Each number is 500 + 40 x the weight over its row's rms, rounded and kept within 0 to 999. Layers, rows and columns count from 0. Numbers have three digits each. The size before them is the row's rms in percent of the matrix's.

# layer 5 attention value, 128x224, rms 0.0492, rows 70-107, columns 112-167
092:572575499535517458496460507441523474536531421432522474563412459470488541545482479541488480492486522575512482516491487523523501544453516515565514481471507521551493527582
090:517463481513514454451486487513444476494463609585510586507508516474476559501540603520530393474469514515524504461555468516515496486473453499473552517480431493527513492475
089:506489522476475450539501537543545497473489481475452439470481481508509516497552568485458520504607436564479519508366529532515460523553465509479512496485561493523560443522
093:528531500488502463441516544524461459451453493474493491501521490474545513460559490511488549537451498500453560462566499514468501503542472489447461460528574523510518434400
095:500567507555544507532551501526392474510505479507510518548513472431543519500445515532507468519496525447479509533458522477526477460514394446451522395557488464519499530498
091:487465613559448502562456492470530472551494467394525467552435521475438465461440524551483464542467562491488554508539580574504497506553550487455515559393504540505540494490
100:482463528496542446543509561490438456433586515459515519473431488529524514445520520528547547526543500483548484540443516544534539450473484398493441472485509475457401514492
092:535506537524446542498439412562513571468467489529503487548543538429547414431503514520487492509568552507493482506563442467471519555437489495536495486522544459475493502469
084:540581512486530569474498574521544497519577488522523546486489477534424520488466480481527517516480554472476481487504463471474513539491491549550475532543486417445519526458
090:475442522552433490566509529496452468534512500535541542507486503528557490534430592520509481514427532389434556554521422515479493534468448549495519456484486495482459466408
089:540470455540534442527539547481532511471483534414501577457474597518487480538568469564463456469518524495461432473530451525531552512486465587456416437483490532521484467460
099:524439464478500535447534492427463470454485522509520477460496537559490486524477534456493514557452455538487456499528442499536476512472521499543549510462525544514367472532
095:487524490420575534458502566465511547607500484507490502558523504568414457504527522466518549402518552456472500511487443516515513534503458500492469534541480579469501533529
083:526472458489510504564530511494482486459525501550574469551521444537507514548548578443518544532465470585488431513535453536458439440466438469519512487498461555456498480513
098:545502443504544538480504457552542510466465483469503595455443472467431536531516444483540523455545581518555513493480458555508488520550489493547504460554534504588531498459
099:495466453453504509595520486486456462518520518442470514432479467460506413471501456543518452536553494566499477431520500508523529600492454461484529477468509508542400505493
085:485530501455438501443437477488452441598500456530577466469428444563538506465496505469513581545511476493499475510485560552483476518526478598529516544461490534527520461500
091:465501559556523528557507495498521505441412516514470462520458496450477502468508532436506497485431594443497501505464468502480439517501523475446469420503444440422505475436
088:440455470471560528515513461484535527505480477446471577478471495490470555484439460527475446456517549481521555512551448579476526506449521461526474480522543430575442535499
093:443438503453523477436508453548467551517501504553531472569515550470558550532499512535541510482456467514521546443458518500524530562445544548460479551457450529536521550610
082:508499516510538508469449533499461428466531509471555452545514554466553518535470457537481497472477503525555544530510551555464495475529523560481587521544469458488520451461
096:482582465438455501527516519478480547478534487497498522528445487504421549452551523480603478591544399452548496461524436459533515516472540533514512445497541541457536481505
085:507544503501533457530534494456473523527451427578458428484511444519492537511494471485547506567549561535444537485487477498531469469448550456606508598455549480547481529474
100:512579579532572506477497556467525524548553541538471536479512494537534518509601482446510547507531500409535531519513503430499450521562466449502504445556494542536506502483
093:522549472557520480463435495433541473499584529482526556546517519483481522478449452432466432463580529519407528532515456483472495525468498440520492431476514504558421591512
098:543512482515411460533508389524443532523520402454501483501449495532564553469493465499497489438496539482560482520479535537423481505550490568486493508513504507539489520537
098:496482511539515510427559496455529470491479453508458552440474532529432547491519578496536456487452529450522519540431559560468488472505471480492455503475422539509553481559
090:579483531471490486564483505457443434557535463453516520454522487562471489441460382459537451480554509478538564548491472462552549597450528480459470506433530502492533543429
089:547578525509482459473469545493454523530519476561535423480483518493547512504487507440598557489547440496552439618478452521513533513499531541568491532467452461512456472505
088:507566557532460482465459544465523575600485529599515499521459532534521563522473479519467473521565574538476526517526492510553521502549482507505424502507567495506462492488
085:572458455502510496453466481594488531469520467483462498457506515505488535463488508448523503443427479528435527502492480462533511502537412502544568460471496521476517475507
088:547469481491439478458546445560515517507506537518450542521444497550479498521536479517522551425444488464458508421508490552536502501515479515586480530467545507484464515485
093:529511512493554505482475517466466443522562504446500493528544521509481542503522468415502534566452442484569557465592472430496502477497486472490512520552489463517483466455
088:463467467530501484520479557563491415519499432493558571568515566484570472505573487522500481486512511521485491443448463501484468496565503448540501516544517460431454537471
095:473510443488494517528494509459538519478510471545508480498505449572533579500435522532548548462541475523553529501544436473517486576557487511515516551488469507494491503566
088:487478490498531535488499461584520523484581492482515463499494487536548518560519511469558544485475494529444522451441454449485490485513507568501560491519513527472597479492
088:493446530503440431456566472527506471501507488499441482537560530515477452490479495527560491518490490507452512433520548534489469468503509506478459473505434512469478500450
096:500483470510481493491489470493551552527497475541474469555495530412482478481413541553476497455504483531504430500518473457502473500533504559519434487484463539481533480489
# layer 5 attention output (transposed), 256x224, rms 0.0956, rows 134-171,198-235, columns 112-167
088:492477523540514470458521490511466508498538519545485471524505517534538459488440523583556516562502455496474448460512495511511546471515432540455481541411447518514525472441
099:488609577504493518519525510492480513513442443497481519428510563476547528511473508449438519569483446464498543563436566502492510514509568524450479504468555499527545471556
093:498514462541461455508535493491497499434514501524472482502469503436531525563539507493501434491402527546462581488531481450464517486535552511518506560507456496471443511444
098:525519484522525511499494520474590508534443486526487510542485508449428494480463528457487498467508507478544499561452453476516443504551548513487483413534471483447487508445
094:494564493436526548473486516482441482532523494529458526481523445503520500521504496525411550461568412501594547499529407512500513593499474529507527560507474538492501499526
100:456503459519468452507447525437529493476555570487530471482521475491489470499575454497569490427536552460459500538497512480484535409456440542489436535487491557519443479450
105:559498523448516457521489540533552474500492489462539532503557512542546434481489502459514523425517497512518456536511541508550460466541475597481559516429586520472506555520
095:486504549520431494525499483519511518523497529491586499522464506505445490416541456556475481542484515492435426516533462494490539413459421545472537456492502498541567548491
097:510511461472492550511503517442481492490532502529504470561547537454536542525546598490460537482485484531541494495532561425471564547543473438484470519453428509523542545415
094:457510531427549476454514509546536455573439470484493485547543473499507467511531552452532478465501554536518466457459481467477503530580532540518463575423517509560574450519
095:483513443530555537463547578553535524523468484625496552517508512572504523485520531486476540496506523449515510480538511573490527497478489489480487520544488509547503444452
099:502587516570543506510484488541539546517492519493509518481533500520426449524477535516485430415571442507448485493542480462493478445489555461491534497498446581477506582497
100:480503463493492453538550457507487448507514527535524469539537435492537462444474601567484469544501470522420493442520511468506523547506464545518599480482490417523504555496
094:544453519497446488423443490452470540580518466604505535471518490542431456467517553525525484511548499488484541521508581425510521469561516461535449508501589526438463432458
102:513474465452515488537471569436434455478544501515478543548537496523493490529453525564494481476353439517514483547577482516483508501482455471589541479527462503530509527408
096:573412525510447541441508482445559488446517482475496547526584509479553450477441452499486503441490548412510471482582456485538503434572487492461501536511458543518489536486
090:573465516504535492540547537543573455551483515562474433597497541535512495566477472449502482611531510514503512513492414503548486496502525459413473517533511489475589481493
093:484473562457491494510499512622545506500473484446464541541458538468508549449549515547504511420548587530462561483423480518412458577476465539442473509494542524509510526474
092:496495473521401565469447492492428492484490504451541516485552570465512492534512465514492486556593514490517487460443479448495574594545388489494493483514489462474459465519
098:495513509530534474560496557542600486500465504571495504457436475523490451474525539489499516509526483522461465433501406471530525433438491556512497519510511526534523450526
088:430496463461416444437503492417513540509446485576523464508495529537453509460570495556399471460549558496483517514476472505473466590542416483520392476559455531527539502515
102:483425499534524507496489539444539443544565475465495488459433498446549518495484544539438429529446566498495468500539510580514529528519514436457480488541404449514476498478
087:483508532539522421496494419550510476579457455481496504468465503496544527495496542463516468463456461505476510543517505434504520497573447474499579472495520448542531545466
102:451483493450469551468476460507479497503525553507525522509501524458524497443481507552507503458495514563494489466518515457535492564467544435531613486473439388491469445473
099:540556486488557532494509459468468466565449519470509520447511500446582468475559471542482533541530444520506496461504529520484527412439448502451506522504510606494552514518
104:493440480418489569463470474477517485487467553449525489451528515504408588452525552447574498501425551484437518547514526507588463534437490481485544529519566469475470504545
099:497497450476508456450461596584499528557449497491559492503518556473501480554472536523501516530462431437535451489583456508519542593496512416546553507553551505459443508478
101:489486389463453426548516506565507468555456522498518525487549512500556512482507437491467537517467533539519464403507541514495464446540539534451572484434443537462548517494
096:527544515544476542471459508499484473464548479496484454487487504585470543502582606472541481505468532521527569497545455554454464462538517511500578497434482523553552469441
097:479466508507569471528515492489528506454528503489520482528536486443531473555575497544458577444431513512458520505457549549467529541481462550471481526422508455491451555530
098:466542502462522492529540523492521509535541458508489495423508511503494505545474468461537494410475508512525493490555562564520464520451473528523503511486507524513482446547
095:518586529514480517499497487555540470515435458493566462448486476443523487472501440446503485452474493541551503473476481474570437483512494462512517467507471513490464462502
099:501462418534543473411458507449513491503419488447472550502525520433560514532552470561522490526558452524557439535482568532513485547506547429491540494442418478489478468419
094:515545502442507472525538493562502463515478493555477475510537519424431496517435512534526543473540528494561506460481566499481527454518567593456432470528493537416516482449
099:472529488468562368521496525523512541536496459501557548513545516397499488544531533503553471493511442526461517532493498459546511505538516509449482495544548575493502416475
092:527466546485521536507525486492490460438492450504582509505545560518510478511445484471471451538466496531567549474442528542495461488442484486473476514493526508446521460489
092:543435496489502475478448435464608510485447526551512513476480447458485543452542484534455579473403492493477581431556487478568567458542464518489526519555508513528477486566
104:510557491520494412478502536581505531432581502476490557473453454496563478465570493480472517534485509528479488485530490511498518519546424452462483508465540553553537563516
105:472495498551546535499532502450548463463489558475517544528537511496452494505505578460528516473521563503517501467482564428478469475522617476528513479485547463541537562497
094:549473394453556520473480514490576540571533512513483438520479431501485517500545535497540438484537504522562504488501492497551459546448473538535478520555467566426461468438
102:519485553529527490428491443456495517552588472483514491489560548501442477433571468553467560454481486523506493524467520519518588527458438534470504424538490517604487430508
094:459492534465539534506487451527476524496530555476531523511548464502517527516526417542517472538506503439496596505553540460528537503502528598469565581520444458549462483513
102:522479513577485489460509493478488455445428509519534509463521558516497431507578496486535468484460544494472525514506539478533462554528572501484536415555522507518538513465
094:521474514527586472457492513566524459510491465506526518503480549467514501580453482477449478503498418503566499479435589469494527475571531476495491487571484424467571497579
097:498456512535486478436483452525555483485453507519461452462510538452468488536517497499476563518562499567452539490518464507486504559541511510523433519569451446549517460430
094:446491483468568534528460516475502465454473499499394489470431495545482488532461470498460491440505499505496487540447483494448503544557544524539513471562570486468484484463
091:464484538437469469557479495482464513473487539431502439501411529528482486463452441575481553496491540515507489509534548528503523422449441508498466456515539517458484455556
097:572511488526492529481515444429505533447549486554550472424459450547521535527540469450568481576569485471528469528540521567518541473582550420538555472556464547531465521494
090:487494501502439543497490462398545478500559492404524485507511537417483486438457507512487493554489498462510538524481494458450443500489498464559522466502511436475498429580
099:481410480499428455539496482516523464529505458500481494474472428512514504526484443512549541537501495455513469506453511523426465519477534587469440539572531555552507526551
097:480570537510493498507404501470504571394553488530470488523455503505448559526475432513473508496468582464571521530497495478562424504553523495538415504510537576443513443553
086:502499523481514562486601492522508447445423496489494514444525474473501528408513452455541497497552538454549544467601409512503462528435463501514463584529530537557428541551
096:519526531479480493596505473547529552559498487488489474485464524413558454424511460480450533514579519514522460508530480552518529490449405491428454523485559483458473524515
102:537504551490538485455510545473494487511562488451508480397472610506489478507555529475517499478428420543472506535439501562483491552445436455518507526514523455460489447537
094:496585518564529418517481502471475555489478518452502557473500455470479520557461532585468475440508479506513456485482546453464451507503490509631524490479536454482491531489
094:546554408508527490541430470442502508483559444508466456421579515527486475503493471497542512497514450555479475527527490441559527408574496465472573493483467527496515527540
094:553498473517466489369497492491478593533529528493513477531509480451577488493482484470526486437464393494440462474444440538515455547534512524468482555504516512458501475425
097:586475438462465518483560515461446487526503539488465501445600521469566570559509462578477466477511520493467467527519531571446484595524508512486516455468475532470505469424
095:525472538520468512626500432570470503529538530527465494446520538507533554564439443499496508525468508517570471463485494442498481478519558524500555495490469493467522567531
088:610541445543505565479516530529497453483492550539536488445527537495432442560525444483578505398503531514453577505459548497485483446549510520547517491441520545551564532463
090:555531456527427449451507547544571491514484519499430457532528509421542470564489510469492531568499514422522528529461504552517503487437461496451424513546514480502527572448
099:546473428574475518520568527477440431502517483532429455551458425425531554492468520477434514486502475490536577570502600581472511490531458561442461470525459465474563532509
097:473509495522421490568521492502496575430458491511538469494500530460447545481457534457590529487521441478540525527504540589525456510487469542496530460449470471525477497428
100:530492507561465519502564506488438492556546547451478572514573499482490425558493519525514519486507500502509536563533540461441530526437489479597494486501509464540453501448
092:452431537522518474557548379534480467448440515531513482548446459494452505473409492493556536520615466532544472470490524480563474498509547553456440511480537547489531539490
092:497481572536502503495497535462498585492557464517538487485471449520523515527466590550508481474455495500524524544474520523476591514510436495592394562502514508443525528559
092:475461425452491485522516496553454487458555561542519514484523544473510576432395512485475486485495440481470467450493461457506500442454479492488515450508542504478546511579
092:469523457488442528490437548546470472412432483455441522534426462521462511456507439511554479622529501499555472465513459469510465439452609502515561488547545487459492449510
088:478413545529490446496497526510522491457493495467553483574487442523563523529521565538497543575535472479522510485442438469419473524548517450500479496564533513507471592448
091:445434407461471484450501489484453531544587514550436493595492536531482485468552529507462490557519447505443518483465505477493533496440510570451468526464495526478538487466
088:402504483506457437590440491474506479548484533552545478459482493460487428487426469470501555412512506424420474528542520500506509521510463465507506430493458532513529572523
090:535466517480539525521434506454504520476560505480452580532467513580562434464579498401487526475477477480533525504506530506527518517550424437540514493505524529516564496499
097:534439518572488596410501537477484504492546562458503428477490426531507504463441573501435463458482489444484462478484508520437475435487498487555510550474504406448524492475
093:508478565513521452560543495491537463474503568549458456556525459559511568461539451527533532433488465491484557483502454537496511497468537525509445525490495527517510523518
089:428513482454549585532513513485476478478479506503498524474485495534485363519542461455412480557517554506449447487493457554513491411498535544468519453443526581518471540551
101:462486565563544616508507414492482494535464535528477470538535471504407463483499489562503463475525443421485506507482450490517445483478517537523557534463496455392505558446